{
  "n_layer": 12,
  "d_model": 160,
  "head_dim": 32,
  "vocab_size": 8192,
  "norm_place": "pre",
  "init": "normal",
  "lr_head": 0.00668,
  "dataset": "wikipedia_en"
}
Each number is 128 + 32 x the weight over its row's rms, rounded and kept within 0 to 255. Layers, rows and columns count from 0. Numbers have three digits each. The size before them is the row's rms in percent of the matrix's.

# up: layer 8 MLP up, 640x160, rms 0.0923, rows 52-88, columns 64-95
# down: layer 8 MLP down (transposed), 640x160, rms 0.0797, rows 52-87, columns 64-95
up52 102:161126179141076123093103098107104136131105088129131152141161184080105135155117116141098116151157
down52 108:143177048089056146140156105103139122111154091118141188146167102129168125152100134092163153090069
up53 100:130108137135036132144101085099092144030124073132125124127148133083150143198136131115120083051142
down53 108:125142147179192153097143153127087155128099102124170093133125102154190146171070135123172121143157
up54 098:130081140096144175135168125180126105104138118068127097103158111098148117093127066138078095177155
down54 104:110078191177147094087134114138174124140117111164085171137059139111096140068110176125092130118155
up55 102:154139171118118106084148099166098177151122103175083132135172169153129117138118100102116138131142
down55 100:168130072068118163159098112161172152142088114135129138090124100131107154109117137118128124161170
up56 106:109108111081121125135155115148127185149136145163083187131149043130149129115129125152099111228105
down56 099:192099163092121064124118140138069165122083136129157164105130127072111129161089186128126115158086
up57 087:088071195077099166111179056122168153120141102153103106113137069143155117062121129153049131180134
down57 095:005180094152153127137075167095142139177143183116144097092121100108165160082116158114167164083118
up58 105:177137093093067168157131114148110218135105109144127147106098159061148127113145125128105167142122
down58 095:116177160138046168133147207139147168169170172146107138089137092152131146144132101134118126121087
up59 109:144108108105154127117146068107160095132092131160113152144116130134168157128116129117126147116119
down59 109:067083126154119077081131139066152174158048067169175172112148104119136100096032111153154091124100
up60 106:138085147149091171112111080153135111046128077113081171124108169120140154105114147170064103116192
down60 098:166163093173090085113115124134145111129193156114147122100139136144093124162188066198115115059099
up61 101:139125136124200118116153134103115095106082128127060087160088142158163154147141114153074107123091
down61 083:153085086164092132123111089125116121140101148124180130106126187117123150077128102093161168162124
up62 099:116136146111115124095116118081178176169052094107057120115135152080142107143138120119126146152153
down62 091:154196069167101102171108127156109140138114168151062151117163097135102186151082134109052068115146
up63 099:140114094110129145124123064080100120144156170094160125111168106139110115182185138141135105133061
down63 084:055165103187110182036117152149127128115132125090108144161154118136155118088122123140067159170139
up64 093:118115134127087150123085180144138126048134089133108212167096121101142144107131119151101088141150
down64 090:057152109148115147147132149139115078125113129120136085143111107178135132097111191119114117172112
up65 105:144091167116162105098095136110105147119089144145137184113088124124130116099155091125127173093128
down65 112:156131143149165105118076140153123133088099169155145155149066129149140094084103169130126137128095
up66 087:162154120105184168161048150090050140136130155130132100180106120125125221146107143165097180116041
down66 070:125122130116146088111149113159130104150120146053091140141147104138124082126142158143131119118179
up67 088:117150145120157197123124057105148146099168105146120183176123056111191143141126174134100130121146
down67 091:126202119100106103107143150161086111163079127072150113099113098146085186143112117145150159123081
up68 092:175022146101128127141102121135139077090095128094096101167159159118146159135124154176109145100134
down68 095:114204097131081127121136123102107122188126133157126117116140104114115051080169152109157136132129
up69 090:171126107090130085112107038165171143176142111173113148135145188197146173108125085130084136139094
down69 096:183178124133169112103196110095136108107096132139130137145133141159094063139124184076114136186110
up70 091:150102163133128154120137127156091081109141106129133087158145123177149115098168181084061129170091
down70 076:146067094095129152108102121135148151107055155144126140112108110073096186132072136108097115153145
up71 082:156139090112153120162135091093165118114174119162081198130140116152115151151144179148124134160119
down71 077:131133119147199157109116196070085111148087120078086144108120133127166149197105162158081159119180
up72 107:165149120143135140125113143129123157109155144201096146136066138128111082153114151128112085081120
down72 116:160081156082155076143128107169092169131155119161188162170112120052157082118112172116137124107152
up73 102:161130216121116142113124144136103153090119077127150160115113114107114117157161158133074160068113
down73 111:156126075179148162186133091109102155163127161102136112141117142109148127143157103108134117098130
up74 119:124109112095196119167115106098092111087115109173104097140161095141127124054125128105124184123098
down74 127:104084182035113109101099209134149110148129128173159138108173139065128142140170123124081116133135
up75 113:165072149088114130126084102112107125144108094118145115183111113114161142143064143131133102180155
down75 116:077111126163098100088153147115218117147138155174101163129110121164147113087147157068152108130055
up76 084:175154126113092125117092093112123176110185146124178105113138095160155102186161143153109119158078
down76 080:148149116115112106136072155150111090139142103113139134068130167088185129062130144149124090163195
up77 107:113102129089138167106176111104062172075133146112107114175137102142147091129122146151097114116098
down77 110:089127120102139183144157133082075155119112050160127079112159112084109089066112128117074171186117
up78 103:144111121124121153132106094150166155070139058101133135118093165137120078120125184147107164157154
down78 103:173135162160097112084165163166119084133172203113100089107091070173153099120187084122160141093127
up79 098:198099163144168128133141132100135143105115094104163144123117157151118122135098152078132106110097
down79 105:135111101133114117123081138112070113138084124150168188150165113114092177129132161131140159103126
up80 089:126131163088133103124071106056087151135138063124137100172121127108114189108150104187104129148097
down80 071:164099140069086203104170164162113090135085108132184142102066174093167089161129125116141186118146
up81 103:139078114103102113142140125107067167146097134137122113129109128107102163103096088161114117114142
down81 117:112156150122152155108148167117162158178149129142135159090097105142166166070165136118097167112180
up82 093:157100105155121168100089120166143158113151159085136081173177116151122179165117199188109120085068
down82 086:188198151095170129075108170135178065125175173084163078085170136113088104126119144076127088114164
up83 098:160067115135124125140090125135135072096144111109090146133152183105113193166125163164165122148137
down83 085:115145114137102113174077101115164140112114203141182072121143129134115080129161114134119151123117
up84 122:133148098147120140169128086099171161126114101143139129160159159150176153125091108070119037142077
down84 116:118156147152123124092114116151124132124151149086196134155167136094118113101129151133081187103137
up85 106:156143112140117181187078118151108160107171125138156130140089110148113087095088187167108146090166
down85 111:087134157115104167183086138092194110113151065169171199114115112147122145051117162156133133116113
up86 100:144142131104179124142092021096076118150183151099097093135059105142165129134112175168141089179114
down86 096:152104116161136136161149191119108129066087169126135188126129183198102082193148143102136149150069
up87 101:106103141125153224152172143100113100090188106085146130141095099169139161131156096120130084192148
down87 111:121146116183079069119108183160107163170114080145079093179188131083104125105088177083151148159127
up88 105:149093134033195122167093128135131111165145138100083099112101116108166101139155189105146122184113